config = dict(
    num_hidden_layers=15,
    hidden_size=384,
    num_attention_heads=6,
    num_key_value_heads=6,
    head_dim=64,
    intermediate_size=1536,
    vocab_size=6759,
    hidden_act='tanh_gelu',
    norm='layernorm',
    norm_place='pre',
    norm_eps=1e-06,
    positions='learned',
    qk_norm=True,
    attn_scale=0.125,
    bias='all',
    tie_word_embeddings=True,
    parallel_block=False,
    init='normal',
    init_std_qkv=0.0257,
    init_std_o=0.00468,
    init_std_up=0.0257,
    init_std_down=0.00468,
    init_out_by_depth=True,
    optimizer='soap_variant',
    learning_rate=0.00477,
    beta1=0.95,
    beta2=0.99,
    weight_decay=0.053,
    lr_head=0.00997,
    warmup_steps=33,
    schedule='wsd',
    decay_fraction=1.0,
    decay_shape='linear',
    final_lr_fraction=0.0,
    batch_tokens=131072,
    max_seq_len=1024,
    doc_mask=False,
    train_tokens=453300000,
    max_steps=3459,
    dataset='wikipedia_en',
)
Each number is 500 + 25 x the weight over its row's rms, rounded and kept within 0 to 999. Layers, rows and columns count from 0. Numbers have three digits each. The size before them is the row's rms in percent of the matrix's.

# layer 10 attention query, 384x384, rms 0.122, rows 210-286, columns 144-191
100:539489523546485483481521555461569472525534484475509529460547517510516452533529486509484520511489501550497517488454541507492536502488483491470499
125:484496485498508496484487496482500511496524513520511472509516422459474509519492520511553482481538530496516522552493536547523509530501466518486478
101:484480479492521489508497488487498512507531493538468515481506498456498502500449492479530498533500516506475467492543512512510497528541495533499512
107:517513450486488528487498493467504485450537514491502480502492549494469469502481485485516455512535472509449497501491505485513478515462501513506506
101:495512481481470529527506482469525535495462472471480465573453470496479475457476493496503471481512511499534483487527523477481492470509458533497499
103:475500517465484508486509486502490490484481496484507520497492512478475517488490552485544504510540498479446483464489482498506465456509489508485476
097:458479497498473522496480490497519522494482493516522494528484475484504520487450483503518452505508536503492521480517477503519475492490498541493518
099:481473425428467494466535497480526544442501508483509500497508507485509508500507525515512470509504477504539502557528511509550497524516538502528518
097:485504468511474496539539537515510483491508509469531540491491513482503520509525508514478482530519456464471517474507491447479533517467491481540506
111:494477485487518475562536481493482494535528533537492497519507485515530487487532575486474544490503510500467510544443508495504480497502493482514516
100:503539497504535534490518494447504512475508532496530441477526494468538509508518489538493498529534479542504515502526493495492501495483476512472501
104:485492514496501484524546470462465530490487538499473525496524545514498453519539535528499511504532498533504491509491446525527501456511492457514531
116:447480515581476482539467486507478514498493491523504533504511488494489494454493525471484532502435536477463491507490521479482491504524518512490519
107:488479521464531538488508535471553481535489504473475493489485528513503472516522506502482491516491466479511523482493494516496494514494501494492515
101:513491488524464501529502517531530495486471508549508482492538470491515505503495522464509494464472500490533524535472547506501490497493505486515481
100:485479506505484474548537511495484515513495483482519508507436495493515541482526476478527506507538523473506493494470508502517527506501477497536523
100:470528544547473538492527529472524494530541527490511474533485505475517463482528500501472503493572494511516512492491494504465512519510547453490524
096:472472544483490483503480501535471494500498461494492527488536473519493504528468523508471513543486514511517505539472499498512521504472511491498492
095:523531504502540496501472539490503501541528514486505498481536485478508520491510505464521485477476450485555518481531539546516526502515508495448480
111:518476481477501517477524485527473487491490489519548480478512470494515527546476491490512484485551448531512522552501493502529529489504498560498482
088:545502533460490464506504478477472515535532509496521534455492479496538497502459473509485502498547501502522495519444520497526514479485486512444511
092:506484528500459507535478498490491520508551422486523485516470456469518498508460502486526534537472519497462494479504484468460487536503486517471488
107:450509525505531548480475498516504502478511482512507459548470532532515493478509499533506494491506474509494521496468489478489508531492494507526456
091:483502498489491514509526511505524523527461484500457530524444531490493495501508479484488517513459509471513508480545499509506467501530527504495528
095:525525528488529520462493488468515482484508486492492450509522537500500491505495481481463473506533476537480542499513529494494507510511510488519508
096:504490526547515516531466521522475461527543467470518465516479532495513517505491418491511479486512485536507460467522475506523520484479472493498488
113:496489506540474491490507516520506488491502519542480480477466547513529461476531512486491534454507482482507443494529530485519480499534554496515516
100:482508483475496558514514518509462475468484518515515481453548551472485492494501520525508443509466481481459544511558492540490477495468490450507516
101:538553507469513524489500486470538489546490489523461528518488479530478489511489463480499467494460530531548440476504518553485491474495519545494530
101:479467492511476517523491519496503514499504521541484485544498531533490501480495503535492517488503505526562485517478498484511512463535526476524533
094:478530533481495504492503492538498500504493497488462491523451471495501494510539449495496504481495515539528446469501537492467527505513501513492522
098:501505503522476491530518473514534495508507508553496475487493449487448501492495469486519486508479550513526516476509472491497470473550490530491512
099:532505513527471513511557496503514473493530501493540489532479507505519497483517440517491478462500516525479559460559478495500501532514507503471487
099:506508500529527540479491493476480497531559501486477492530487522499440463488506514469495508515478515508464544459513464483479474504511486538498534
103:485480530473536503526552458501507507496462520466499512462498502512488528514539490483492497498511513520468509468465519502492525490527490468491525
102:554526504490484461522485510546469526498485535490494524477480552495468514491549528495558485470474494509506478523497494538486513465523524457504509
096:465493507571495457518522506519461505499476457490487533516507468468498509478504538516487486528488498518506518482525457528489514531525498475499516
101:489485506547535460517510500562478497497476515455507496461474514504507524469561534513471509466438463522536501520503507483466535480523498452536493
105:536496519473487486523501506537533537497481454491514554482499526482498497482481485492486477505478472497511501478548473488475509507501504509514537
103:475464518554520530507518500503465495470470493521469486464504531572498505492501513472490517548466486470468513507513472484517514496477482474530483
089:523517533456497491514512484538522510516529493514478528487478526454470508482496417472512504524502461509505519468544468505498499504520492526485512
097:494494510424523499543521457513528506500537509455505551495473453475436533515510521529535484529505421497466500550487515514503523505542515524511466
101:504537493513487521483474504461482480470549447480478466456559536535486503515493529521497512503473513520474503489477469478500515467464468533512484
101:475485487452502502481488505476516468491505535489524516440537532504564484503464490508515456547512446461480499516458493497523522474492516483552541
102:520473458492516552522521477471500456497515510514507449480487470513540509549468498501508524456513476490478528470509556501503451523447496494494490
099:498512462532471514518524503471498508509438499525463484497514451499482524540520484499488526448531510515513443526513525546504511546484516512478458
095:454488474508507492476538494519499499483484513544495511535471494514521515487525496479512533488506506473466472454527511502508482479519514505540519
106:481494475472475472487494499497481469497493511458497506481507546484494476513545509536510491488487465502521520458493437541521511512521520488504530
106:540537509494509550497500493492502480461493471487481451529472505511487506494510484500452475462501502534509522457527529506480509500473515568507460
114:493509499514499491514460545465507519518521510482490435518525512492490497512520491482488461498491486494514477478484512532441489498500521505492494
100:534518531506511469468485503481492490505512482502519543433536487511528488521509510459482486530504525486457528506444527518516506489472493493486514
118:537530504527516513506491541487542526477490477472516486498456464499543553502517494497477503510521430500486482476537492515479499493468511540498466
100:520528526490490484553511480504509500523505492441520530517509471516500527492482540508553477482441495516527489500530477485463498527518465517519482
092:500503516529464508479526533520524529513548495533529473518491503529477513459464530463508497522506513489493480480483506506458510477522517501494472
098:495515486526487515505533492522481519496505495511536484548442528531534484454501490478523504524481483483513486515510516493532508504492514522508519
105:523483496523491467517515503491513486487508491503533499503497481478503518506443515477538538491504471496511533549466517452492500566502466453496497
087:488500513529523492506539509460445519498549530516515530520432559465511482498526498535495499544524493476444471475528450499493467477501473512517527
104:538522486510489498508522517515533497521483524494547500504506496490514534477514492499536488456477522506473514527517540499520455542506540503501437
117:453507477515490438493497467525498473489527496483542517468498464462472529509459499493497540548495463507482557490470517478496478534477469482520492
101:517527485572474515515499510473532496495498520474444522509438465490485514534476468500509528529507508481491491505516506512503497535503513565477485
108:506513480473458530490518510526548492529510524525529492537518540504507445537499528535501476464440544499522504508518491492495503519506487492489516
102:492490496460493519497492482542500519468488467512484489559502517493433505509469513444538496506502533531531496443506500537518545469503509527482492
091:543482515476493498472474479499469515485493509469554537481502526496502475531530487521475457469506505539525482501494501491543529520512529469481483
101:451480493502445530454495527492537503521521525471472474530520577511507446495475504516509492495460533489464490561526510499508468524499520513506526
103:521477481497513493498507493501465501516484509462492537493506554499481498504554486503522510479448536484512467509527509527536529470561545485459461
108:490495493452507477526526470485477463518532478506482535503514431511488511461471506478505492485507518496496503508505473512500555473527475498509471
090:477478511523558478499477499495487477505484511491516467487549498525533511497484519508502510501508458524534503481502441485479494502499465433504456
103:516461483517503519499530469503479485471515499516485472494517502489509505464489503521522533492470512456502545520534487483477471541500500491496487
094:493465477527524506498503505519470511470524489508498502521499537493509468463515520509549515504498506518509469526509506474518512544496505443478513
117:480495504539518541511480506477491497477540560502477510500511553482497490511512501489525474500459474480480556538495498509512435468497491478502516
103:548548515529507487509489522459510506542526460523565457518496481494551508509504510472482493511493497505494501460471516500458497534523504469477481
114:530472487490517507496504504468513488499528470509492477464515526516542484524490525499446515524508478498461504495449457493513546491507508504527500
119:503529495453508537507517480483487499499519500514500514510502526480426492483476467471525472506494498528511513536501531464473453487529482505473460
096:452495463493492492507463496529524522465489501474510476484531502491498505493523504509488487504525521516530503530511449482499522493504523496506486
112:500519446500469489467475491508536487508560501534448492485537490493491486509449519469511527509501534511507484476472477495493480499513513513496529
119:483523497537495467489478514488537536490469507501523494505549471488498491500507496453452489506481527517562495518476492503501488519498514468466498
126:514516497474503500537498477513488515540469485515487524481422509512541508518514476478504518497499477510481475516493500481460576499478493505471487
# layer 10 attention key, 384x384, rms 0.124, rows 210-286, columns 144-191
116:539471533499526548518519509456487464537499473468470499482493471518498499524487481471515484501532476536517504493481521495495545492490463507498501
094:499485475500511484473509534508500504501481485520530454514466501509477484500511546475518470485475485489515534488511497503516477483548494478472460
115:492515522537520499494485497513512522475517475522531485479494495473511492468474495478536547537448503446479487497518510530528462507520526464462485
115:515481487490448539445480464496521517466502480508515489518503528479491454530498524467520469502510499455510576565510535519531510510499539522518537
107:518512478465470538490529460549540531494528440477501475539422466479462513505516487452477445465535486527506539470499502490475464529508493547499536
119:490503492473499512469491474502548483460510497502510531497511487482505502513458507513549481520509545490477499489481505509521472456528525518509463
101:468492512509490447475474478506495528466506512460504500507461489476492496498520483509518500497541516524510551463493453498507487454513502501446501
083:445452484485467517483508491517537501448472526527523470467487542512476478534486495560500492539535462473513498563496496493505452498485553488484512
094:506492502479487488506500488491515529538489470480497494499454508516501470506467450522532495539526524520493493522528434485551524478483486466510533
107:492464492519510509530546494505481476536524551504504466509484496484481478476517554489472532521499502525473469550459480483523513523511484486509505
109:492532509533530519501524482449529458499485482486487461486496473505551530500519507503487455522547470490452512497520503468482492516531494512480498
101:494456474475486479515479497481508474503480552531459483514508498514463498494534532499477484522517504468446489537478453466531488488553491466524527
108:490519527556527464496473500479499486526518527540500509541524500491492534510500512471506524501479551540483532530458539466466520485517477502493489
105:509526499490503501531502537503502511531492483501489486504485540517482471485458472475466482513522509521519502504499515518503490538470538518473558
098:524503485501521503501486475503499484488479513534529471504555490490485512490479540460518477470438495509495505550488490496518485503474508519491464
094:491495509524499428475525442478479472512482498444491535491481494481498516495477503528479507555507524516491453503484483499472515515463535488505513
076:495464498488509482471509474451499492507438486478474485534506478528484499506523501533466479512481500489487495514465483516505502549522520506502510
095:487473483453497501434502476498507492527502509471516531439519487529491517497486480505471522507527506477480478496568482535503511479437504488483474
092:519540510480500460469516539484494466543480485522475508479499501486536531469515503513508483435489470522550469521474505504525560509481505550498474
097:527511507482499575477501497481520478452476515454506464470475541519488500507521531538505473484531462506494587533487501506500499523479486522493498
081:510491532505487514502516516475450484509517478463494565476517479506457485543474496497513490504558499498528521507490489449525555479492501484477519
092:482496507533489502494548464519517535514538457461511521543457455502511505494496506480518501536567487479452537462504514490467485574471465520509549
110:474496464534498551530470474525470478462515483501495480501494493537494528471497507495526493496500450566509500512521510493547503522483500471553464
105:497502515475479470498500485538505514460504540529483530499455526489430517493508466490527539471472467480516472486505525523480468505501510484496499
115:539517531499504544438516481488503422482515452470500466499515542523513511519509524512511474481534475526483542505541508499491510514511532527509490
092:534487501479455497462539506470493527522522444465484530546505501521510493502475460501514478518566471501483510452496539499495519501482469515511528
100:464501493478495491478486488514519504507472526514500510490504543492472505514484523479485561521480502491532488469485494507526523470502496501537512
097:518510483474506504469465517490515482490485491545535490479556530519523500494537524509534496458499484497521524514491504495529500505519496476522500
106:506531526458473506502498470512521470530506468516461515501516491484488507499504507471479443447487522509495530444535512490451511491539503480462497
091:483456459488498492489501510506492484532518560521472484527501510478463497477519492474496502484483505512516430506482514492546487462517529483533471
098:503508508477494478494493481531509522536494481482489504514414445474486523498530485505499481481526520519522491477525545480461539519514507517481547
090:476510520459493473501534528510495539513471554531493519511467461475475492482519463516519494500520497492481535458497466467500460493478470515507534
099:515516529491470537532498454513538466508508469474534512536485509499467510491527503506504509487515499545519517505456463513517543519508510508538524
106:508498539515504543533484515480498550505538459513489506563493516499449472478493491496489499512531516489499543491490535473501471532544491552509532
107:502505542507505490514522472487515482516498523517483506457460482502535491519445526499494506527521504524518528494474509499443523481500519539495490
103:543506495497482467492493512523493495478513504491454561460505508489494517520550499493486485513482499527516487477454486478515500521508529492510549
097:486506490510505462562495539508469493524497487500489515534487463513516522510501494505472525507478497505467478507531468507497540510521482461523504
104:509492527513498508498448498477487451499489480482503509452511511506520561512491519533476516495524474525533476525484484501457540520490471475531448
110:554522493444502464515517496528523529526489493477522514478459510487523470497478431483525467540488466472528500483524450549528514515453488466501531
109:481515489512522508496494517486484478475536481478501523484554519504553498487502513452503523515488477496496541539522501499564498512503474518512494
104:503533523446506476485515514533527485513486482514492521511468495468465492505508447486511502526514499488522525465547487497516508534483502521467513
090:526487526516491533526501525489511459480538495463482524557535455478486486530491508513511523505506469472531501537502502509479523524523539516524482
090:531451495495522539475455490503499525517504455496487491481525531550537535510482500521442465504499500493495499504555473548502513536487495534502496
107:495462510498509530471506529495455486499503491521501486470532512535520490499487506492503494554501452494513494541518496501528509422509528483499472
095:493501465505500545482522489467490444470510497503527511455498497500517505489486524530495522479515460481508504501481497492485465577423498484519528
095:566528493525525476507525513545487526533493482475483481508484500478499480484521504450487523428486507516495477507505482518425509506495519485501480
098:476502474489517489515561499516513505453455490508511515496443539455496460505532482467528544498487537447543491449519508491475466484490514509479497
088:478510499466511484524481490511525464494514493509502509499572525501517522534492546535490475526472522530517477538514458537544501494489482481529539
136:555526500492542536534513508503510487501491482465475452510435527543466500525513500513539477467529467452551534487478532531465484504500537515516511
100:479535506498471481537484532455498491535480498542496497504515509519501497506504487508497433517503481498536484456472501504501468494507484508534523
087:533521520488507462480483479474491493500508527501495523478508468513480482504494506486444472502529478538459533506513500475511525505507506486503478
112:510516525485511477554476492484510483521490467449506501465553496495501529503489480509495504521512474452474476464515496511511508498490477527527447
085:485539480497509531491502514542518541515522506513515509545503466529531577509465513448517478503460504494539499518500471517478475478487453498522493
096:463474529494495515489513518481518521505523495530525503486463540510448521466477497482491515492502522500518524469494518497466518462474477496509497
105:490476478509479523488543518467495505469497514509543512503457508501512473502515492485504538460480500455534490492501505491509497469460473516504512
117:550487512526514515472519510470484478452537468486518534481533506467531491493506493510503545487480497518476476514487522467499534527489463504526481
122:506484486479480481500553501491468514495579499483523479494516469484527470509512461564508518543495484460479476464497467533526525452493505470542494
117:512517464513521507519490519509503510513468536506534522504509480505462536502521473452534504491495476524490464541460530482471516513487491482482498
076:457485479540524482489485490512498511499520494467535515464499481501497560504503531519487506522497493516474537499526499515515515532476503466493463
090:516512472490500505489487491495503506481481478489471438507454513441479491529445480496497536504482511535520506514489527510502497509527545510537468
075:511503482479501515504517476538527524502521554530559549529488472468508478540444448503504481483485496495493495507502447541496469494502498509492545
120:471506517466462500466513523487464523492545485515492538486483498482506473508515479527469530505540518562458541503517516501504513499516495522460485
092:514482502504504498475508478512483489525536468503503569470503499481519503503516519525519512495504502528468487531489508507538574503532484480479455
082:491509478511479527504479499546537545496489528485475478508506508471449474511477486474518509489483510506541466513509484513527504497487487505493528
119:498485450554498482493528534495492516506500488536530531467487509474527501485529509508519512480474497499503465536467527471501540490488494505524504
145:494484484501499485466455489517504490524472457507509541486492506509485516493492490482450509498535534563478496453505526448459508508504486498438516
119:515458519510520483511518498470476497564534517482509514492566489515544554479530532531504493545505498499466468495488489474555550469492442456483539
113:501450461499466507488471507516466509494482550514534503515488533526472500479483507483514547502478512445517543483526526508467487515489506450479528
103:504491489569462509473559494479517527519473441514461522533468507522524511501570513465521552528465491426530499488486531503518499520464495510492528
078:524535471485502498505516462489482487541482527536499513509549506507499503509508508536526489482476501455528516491475468512504469492483490457528531
095:509528488503497476530501497471490499523499499498520510493502485521585497486470535469510453512477473482504472489497490505479541527504483470482487
078:518503480520539498514513501458487484517524492470491482489516514503503513530457461490513461492516485500513502446450486489484506478477508456474495
094:498527491501448569490511552534492500512478501488508450493520487526497524533501536501531465463463467474539531525456541521492491471520474501492521
116:491472481485492482488454507507519491512516509498471494534483481487474506517471476508467536492533524549493531505480508488501504484522486496506500
076:500528477510516534476537467474475516514506545571506525504501524496476449504494498496535491473524520481507532474500468473537479459455487515475516
074:469497533516536488499461509501495546536539545472485518482550486449503485503471505506486536524475491541494457550511469522514544493549494511499461
130:527521500562463521477530548497480508456485474520524522514438468501525519535507494502512539513519516539482496501513517438474496519485508483500509
# layer 10 attention value, 384x384, rms 0.134, rows 192-255, columns 144-191
088:484497531564500533517484488537514526528484510530488491537525452530474501490509486536514462476530507503480482460462508513531496533494548519492499
088:490498540516566490507470463511505477503539515489587535496484480490473480497579493498468492491474532544521447513513491521463518526531510509494464
090:455478512530482534496504482554481542485453513520505543498462472481551502460480483524456485477509507502484494517505460531507509465501509545525530
096:484474509486556496509512507545486492515485523485490484496477521530457514515504493463512542515513483514479500484492491479534542498527487466476446
089:546478457481491467527490508516525507461493469449498489466482514460486471558468530493469517491476527486511496510509468478464514486492458503500496
091:524501495504485519488496532537461510492514502497523481478508520479480471508520512531473498523514505557532541515447521511451495524516527499511477
086:510551499482483508484496475505506469463515469501509521531502509499513511479494519510522483496511494501519497523492485474472495493484466518473513
086:548533513524517481514496486542532513493503470472530478462511514546501526455484492527513527534496517527496493540532504466533449522472525503485518
092:497545494492529485522474461521526521500529511505504493495526495534506488499449497517504520512515515502483489467545497506536519482500554446458526
090:528526495519514499513516472467482484526468487456532497479542505467495504491470528484481482512505510493490524514514519501500488506468464515523515
091:462514529507500503523470533508437475463486533475530454531522508556493477538449455524546506503529475494483496473502502531524503524522515510507525
091:457511534497506501499541460527508520492497466473451510506482498520516505498512511488515526552474502463498477520553476497486500475527443494486505
090:522497499512482493510491511486489522503501492529538496475502539473488480489500502545515490524501525519479495526457467512458502495450488510510459
090:525500488507531505526519487537475509524458538534504500515480507508500471515503499527464522534479468432482497527484533541470516503533533490499497
087:497519480504512527554523554514506477495516496505494486464519446512499506533537464510512476497519513544537512523501519500500492523487561496483522
083:502502448496478483503532482492534486485534513483508522499568498493534514524443518498511487517465491522575522441524545500486504540497536528520472
085:523482482564495482503505507513522492470539515468539475480498521521529467441506506527506490493504500516513477501474535509502490511476490485517501
094:479490456528470497541502512463484534476428535489534521472461478469517541532547488536521481482499484484509491453504434552491497527516508483508498
085:489476516500452509480539542476481507500473501500501525469503503496496561521505503495480499518516523542530505506506487534477536502512506574486474
090:533493491521483496487483539516514517495460477526504488527512504494509481425514470494454481468489515464534504513455472450502518486537495483481521
088:490499511425512522504498517519482485520478523499508518497500486461500501519487496511503494543494470505510510515498510472458484457493447513470464
084:490492497494489510500495509549460502533460482523504507530531497532470488452515508494501479472523514496574500467482486492487475500536522520496470
093:474497501526508475506525547472523522465505498486492515511503469466537503542450448497507504492543543493535528513473509541526542504461501497493495
088:459535522529489495520499469505536501473488498535523522451522517504537541520475484526476505491458472505466514460472531504493515505490550501549515
093:459480487496448496509500562519488456494496491521485463494482508531516511524478513491501485511468528492524505486502506527504478444509459486523504
088:501528504478486482475497457496489515475511463512465495487516502496495491508497481538467510512473515437485503499485527526522523507546468522519548
084:512491469541512498515534502498548502466548509473505498534571467516477496497523480537529493460494519490547463521513492502541501487515508480470467
091:530528512456502455511482492504508518530532532483456486512503511522505502492480484526459479540508484546495514540551492448469501481524495461496482
089:497505509453459516497530577508523544480488477495501501468439532488512509478499489511533510468499476476503475501509510460501515494531505489517525
090:483496533535505513475477492545535441516564473505492472509504533535503466489516447543525520465483525523533508503482498503509527504490526491491475
083:563476502487454482465474494510493500542498469519466461492479512464514459491479503505487483504435526520523526498511462466482473514520480478527572
089:496515556447532484501525517516433523468482495465493502477510461498503483504541473445488472559518489502488538492509516549489516520482510500474465
091:515496534479534481515505501530482471500513477445542506483553524520500540525494517505494515504477515515482506486529490464478519511556461527530543
095:522543510504521479498500493547537479481526509507505495508540509507486479512508517538501510486491498523477511525488533478505516510471450500487456
088:511478504518456509532502464529520475503496474544473516491521485548483516508502492507512502488532519503537522482521544496516491561511511495511513
088:480522539483516459528525511528479495501537495481451507508499480493494505510509555495535509483504507450464517465532500453511484534472489436514477
090:527490523499509498521518521479533466484530515481498477457488509517510454483551471493484501505525446485525506497523512498475497525510543520502502
089:502534556455498496495474521484529460483513533547490532502489471521496512492508515482482542515459500530542528513533505533530519492484536469499486
090:542520521481461470476503546492548447495498486457489505461464526477487446516514512485501525541536468509484475500539474465472507487463457469498485
093:447492452556503493490511515526503535534478487533497510516491504480513548500513510510472534489454532443454514497474524481460474517531501471493532
087:505533462476513510502515505521473496464508482512522505518506485493478506497525475499516535540529480478447496475508532533557520511492492544503486
084:528480512496467495493514482436478509512478531494500524518498536466488516509530515562493522482477499551501475473443453508477494512466544487511490
091:512472550524495497496551503489497538492487565470510510506456489483497497526476483460524513520493511507464513483463488475469514547499515513519516
082:522476466509474500493534505519483489546495477479516507452539497498472503513508467536473515484489508485446539487541445521525445445531501521497566
091:544505512463497516512483504463458511563513447500487489494510507462475523460464488500487485458456471514457504480519485540544488503460548515507475
090:476531499527486538504455510525485486467492469492486498477518456525501483453557506493460442504501517550520479465485512501520442508499497511540506
096:485495469487522508468488492524503517506519527514500491507485444482527467511498489490529490481530495485507505508532553519494516505529500479508517
089:506517490446438501534500491452484510485481531519470472524467517487530493492495500512505479511538491499478497508494521530526498496500492509501507
090:462509491470470503477507455473496454507514517504478437522514502498494517484490482535490535527485451508466509508488547531540494451490540473498520
095:473519523470501447486514478479528507535476526533484518508494503512542496488498478475468533510508475502441469502491513514564498524503508481493509
089:487501490523484510502521521480445453524497480508541507476528514481515477508518471471465469491493494517462481502457533434500519532495477532504531
092:533506510466548457486485536438485494456533487464478461517476512530492496521515484478532489458517552502471482537525474490503480480453488497509551
090:558532496533490504556521523498515475523525543491498515487517521498494470512480522520494486528500514498483540520496557546522487520476500515491473
094:459520492494509499465450524541486505508485501501496492493476517483528537507510515521529471515501495532482516514502469468466530468519494518518495
089:509525481440465499546502535521508522472518531473477499517457496506516510467504489542494506503518502488495483545554536523519502477484440535495424
090:510434507556465484474484491505490489533527505520526530516497513507525475462501504511501537507495471520523516436408529488483462478468541546521521
093:486568528513484464491480541485500500457491533529496528541475513538511473530463489495546502494523517496484486497521513507540525493499519473478545
089:529499514501491487463460480475498489472503487563504466452507543498503524514514487479491516505513494509521500500528516488490487481494477455525564
087:514480487529475518525502493495478527481448540490542520507484505501496483549504517488534490459495518473523512478475498550523475496535535551494511
090:492476486499544503513514514500491496513536498514511498493490504488494522480514503501493495472516517511453510520511509510541513501514535564515528
092:491551524480576492466509505498470507501514517498502500543518480480484495462516469471530508536499488535511498511488507508515463495543494541490539
086:504510465518523519487490486462497514446509502503555501488497521507544481439463518514519493488509480505585491537495515480513499487494496538523483
091:521507481496505486508475502500473524457482460464494514517508478509508519517503500501542453487514526541539482488492461496429502474485481518505470
098:498481485526448515516492457473478486525497462488518488455534471479519504486511502532470498529501546491528520477519518537475501490492499506505538
# layer 10 attention output (transposed), 384x384, rms 0.124, rows 192-255, columns 144-191
084:569536489456507541482539525534517485483506515510488560487464499507542493486477479502485529521506494482470515544469531505497527480518499488527511
084:489443486474504478502502506474457501509466505486532532477516499480480542486518473548482530520469485492494531545516496507566515505476527487478498
085:525512511469507512536533487510544503480495508451518489499510554502511483550479516531528458537531508546485534508504495493525491539479514531493491
089:536518519474504497496502495510523508525467484529459511422484497471550518526466519480519513516533520478497530479488497480455513473494520508495496
084:469520468515494513455485493539480499512479542509469519526486503480476494477548531525507493510500498515463532561513480431500478482473502510534499
080:494463464534526479482463471508454521516509489518509500533498475449481503490508501530468492516472557457523543509540467479555478464515501495482507
077:463495519486498528495504485489519493482491496577514461472475495498496502486487491527526509488508532496438491483538477529475474521467501533503522
079:482484457470516513503509525492503490503541525549473491520514519520498489492542516485496523499512457517536478532556478552485524513472486524475516
082:512513433489504508480499472472523526487511459486486531510507519490523525488503475510513499446520472467538443510460514497524497441488490481517458
087:445505535494531482479526499501503467533542503535489502510501486508520461478500559507490534492466504496484467492488499489480458466530515500508477
086:499544459473482423517492522505512498512562471472514543448503454505488511478475506526452516535473463482565482519523507532503482454503531486494500
087:514508493496494524502441499491488514483482488530481516519566485496500517481564560462487489495491515502579510485470551563471534505531523497561481
081:484508498484504502510515458520467510495497518514506443498503450520500504510472507554502509498495527474508525544535529500539487525517467477487512
080:447518497491504512506492515504548469514513495499452508478539490474473501537464477509483482511516544508514535479508474552507526489491534535516483
077:496450500514506524515512481512497495478490493488534539493502505499441479520507506496472516492524503474505511502471496491495513467529515501493463
080:469494478535471511525478515494482567504498494499459549469541501518506502510530505523541469490534478486493479500482498464535544470514539528509464
084:478497522539493472494511487500502485473491481493461501520526535480511508485480533502508479486511512470479480501548477470504492487508537473485489
083:510492539546448492480497528483485505517542501480505508459530499509511508466533490510517461491465486515489527452515471475513480550503471516499515
078:505504472475503470483490466488482479508491526473548494469523466528509456476554543501445501492496510483483526473520550491508444516503516511472496
083:493475526523505532474518506448457502525532469485506494436457509508492559524512501494566484486510495478470495504468456532538475501480524500471485
078:519530519457477498505497500473481517528518451523515559486488497462469488475525507529536542469517490538502487514475495477518489539512511531508523
078:445493516583501511491531485476472497513488484516450477481491497508491545496487515508479489532497493508491529498552517498485523512477493461489491
088:486555512497513490505478547501482536514485475524495529557475521494473494507505488503526461502454510479448488512466513529482491511530517519491502
082:491497489471511503519511532516441532502490496459494513527520466501500510495456469484493491492540519500500448473525504499500504490456474526482493
086:508538497500517521505513517516519494508506469482508499498507472518488491513494490531480507457438487493495460501513497521465510546440501477509506
082:469543518470474518517454507488515479558535508513517513513470499478487453489505504482514505519476459482540462438522510484462478497472463509496496
079:471507481519476512490512497454449464509462477504472503512481479481539509497501531465477487512497483504490521528514484493489511501490517461489503
091:500516509522493491499480508468506497455479467516493510475500507526504536507485505513546583523504506506464459459489479507505576478546482472542476
083:450552463459476528482516478526503511484496497501519490521498478489493508499492490532569493451490471506466486494521504482462507493510505544499498
082:520490492508519470497504509502489481468477497472523501458512464484520526530499521461479483511513474492532501498481532480485500489486549476503486
083:476524526543507499532516495461493488469517481457536508499510508473526516496512493506497526491531498471442515492481506543478510542457481471500469
082:495523430500485514492465503475531475515499516524481477493506487502476465495541504440552495525475523459477486521517499514541421488515499501524498
080:501528536515496470513511499461514517505457520512457485503474463500517481513529556492496506441481505523466477513481535456480493481473544472528529
087:510452518423490504499502485498489495487483462527491519502517525499498488516528483482517532502519481523501495445482513488482472466479499511478510
089:478515509487495482483528505494474499526484497485496518503470498492534500510525518486499476516522481451501527469492472495468471474519508495487527
082:495500531512466493484485508525500514465493478480502471501502548526452483477530479477512486449532492510519485520520531479494472493514523512483539
083:543525481501485477499454482524458505494503473537545503490520494508535530472475510506481495503504498472539545483500478493499504514507481498455460
086:496524478482505528542505458514495479507469547510503470493474512485491493515554520516489479521551485459460510433528485437536493465522516537502513
080:483558493529513481541505524490509514546531461511517502480511491485511543482520507504495533472514512511497456549481515494539482518492499511484503
083:586504515544486502481464530502492489496536469468515510500504534546500508498508481480492475484563484485553532449521478495508489481467526512534517
080:471481513479491478484498497523504486524511477497492455507463486480485462516505466508506496503482489519476483416504470476502478485493485484519493
079:468493518514503523499479479514470500480471501497479467487549471517434482479514462498499517551511524519481513491536498484481502482509453490511502
086:478440462474467503512479494525526492546487517518540499525521507462490497472485537521463490520512506444463492518486506511529519525559512538512474
086:460495531467520526503542500513501496463558497502482501491467507489489506510490525518497469505495520504548511507477509435517544458480505483497512
079:493491530464518473481543503473472495492499527438480486488490531532532494537521490499466500492535509480520481489491503457446490521529497488519526
082:531474521468502495514502487479449488462512490487489480498535501515464478520538536462565515546481487497475457458485470505524458493506474490551520
087:531497478480511477475587508489543464534473479486483535534512510470475481474531493488503525503540523489532467468507472499516498504539511521518475
080:533454495482496469526481487468476546539456483460495458506508524517538497501535496490509472490509500491504482497474474502479520469503458519514447
084:490510498503535487498531514513501522489461478490475588548500429476508502496527472536488460519490509535483494438489477513516535505491497472500535
084:526520497501477514535489495459534534504483509509502505534494493494491509500520487486480564505466520535469444516495534532489514515508455520547463
084:485559499473466516536492464475504553467487526492568532514509502519508486457538501491500504493485446506471508482490521510511447515465477446530512
087:517534503521484497516532489481507526521463495490511516522502498529504522464542482505501529489467508544498473527486490491481515498498545432501517
082:527526453523515517501463515511500471494487517494486483496470526490513482496507467552496476504457471492513521484544515481527472492498477485487505
084:477436494516490506509502471508486481491471530465489525611461478512466477509524450483463487455539508534501504497468510477473484492508519518484508
083:502509543492478534519460455507502517487454447485523564470510545526499492503495500493487486480436528467483525492525506536512500480501490540482481
088:489495528471512505492540503479476501504465508510482548519500509475494489517497491473496467486534498486480496478514500491482489479497513516517538
078:519516508516508511474522461499532482517514471523531486509493528518468540528502502524486513508548490481504485499442491495458503475508511478469486
083:525486480518434506481521478490515505529502454487513502523478484511531517516554515471504477475551499512473492513468445505467505505502515457532488
083:520491487528520507477479537445521521513555477519455506513491525513516475488493491538478493545459557496462501507485480454483527531491490513505545
081:506512487480509498485481498485493508517490516511484509530473486483521462498527500509458485480504492483482460468543501496525453502505514516530476
087:552495491539466452486530512479491476528499500509502468516470535515468523511492516531519494533490530505494460514547467498499476537484527466509490
079:485487502476485480513508477534483524532495483454489437516506450535547485483533508555466529473540509492473511482507447477495509546504502497501511
081:520483508503493505463506533509506491484513547502522513512534516495480523521543503515510528464485496516487542584467518485500470482489522524514473
084:462493493490495472474484515450494525494538459528493491528437465502505467457575569545495476552507517523481483486520476473530502510459494520501496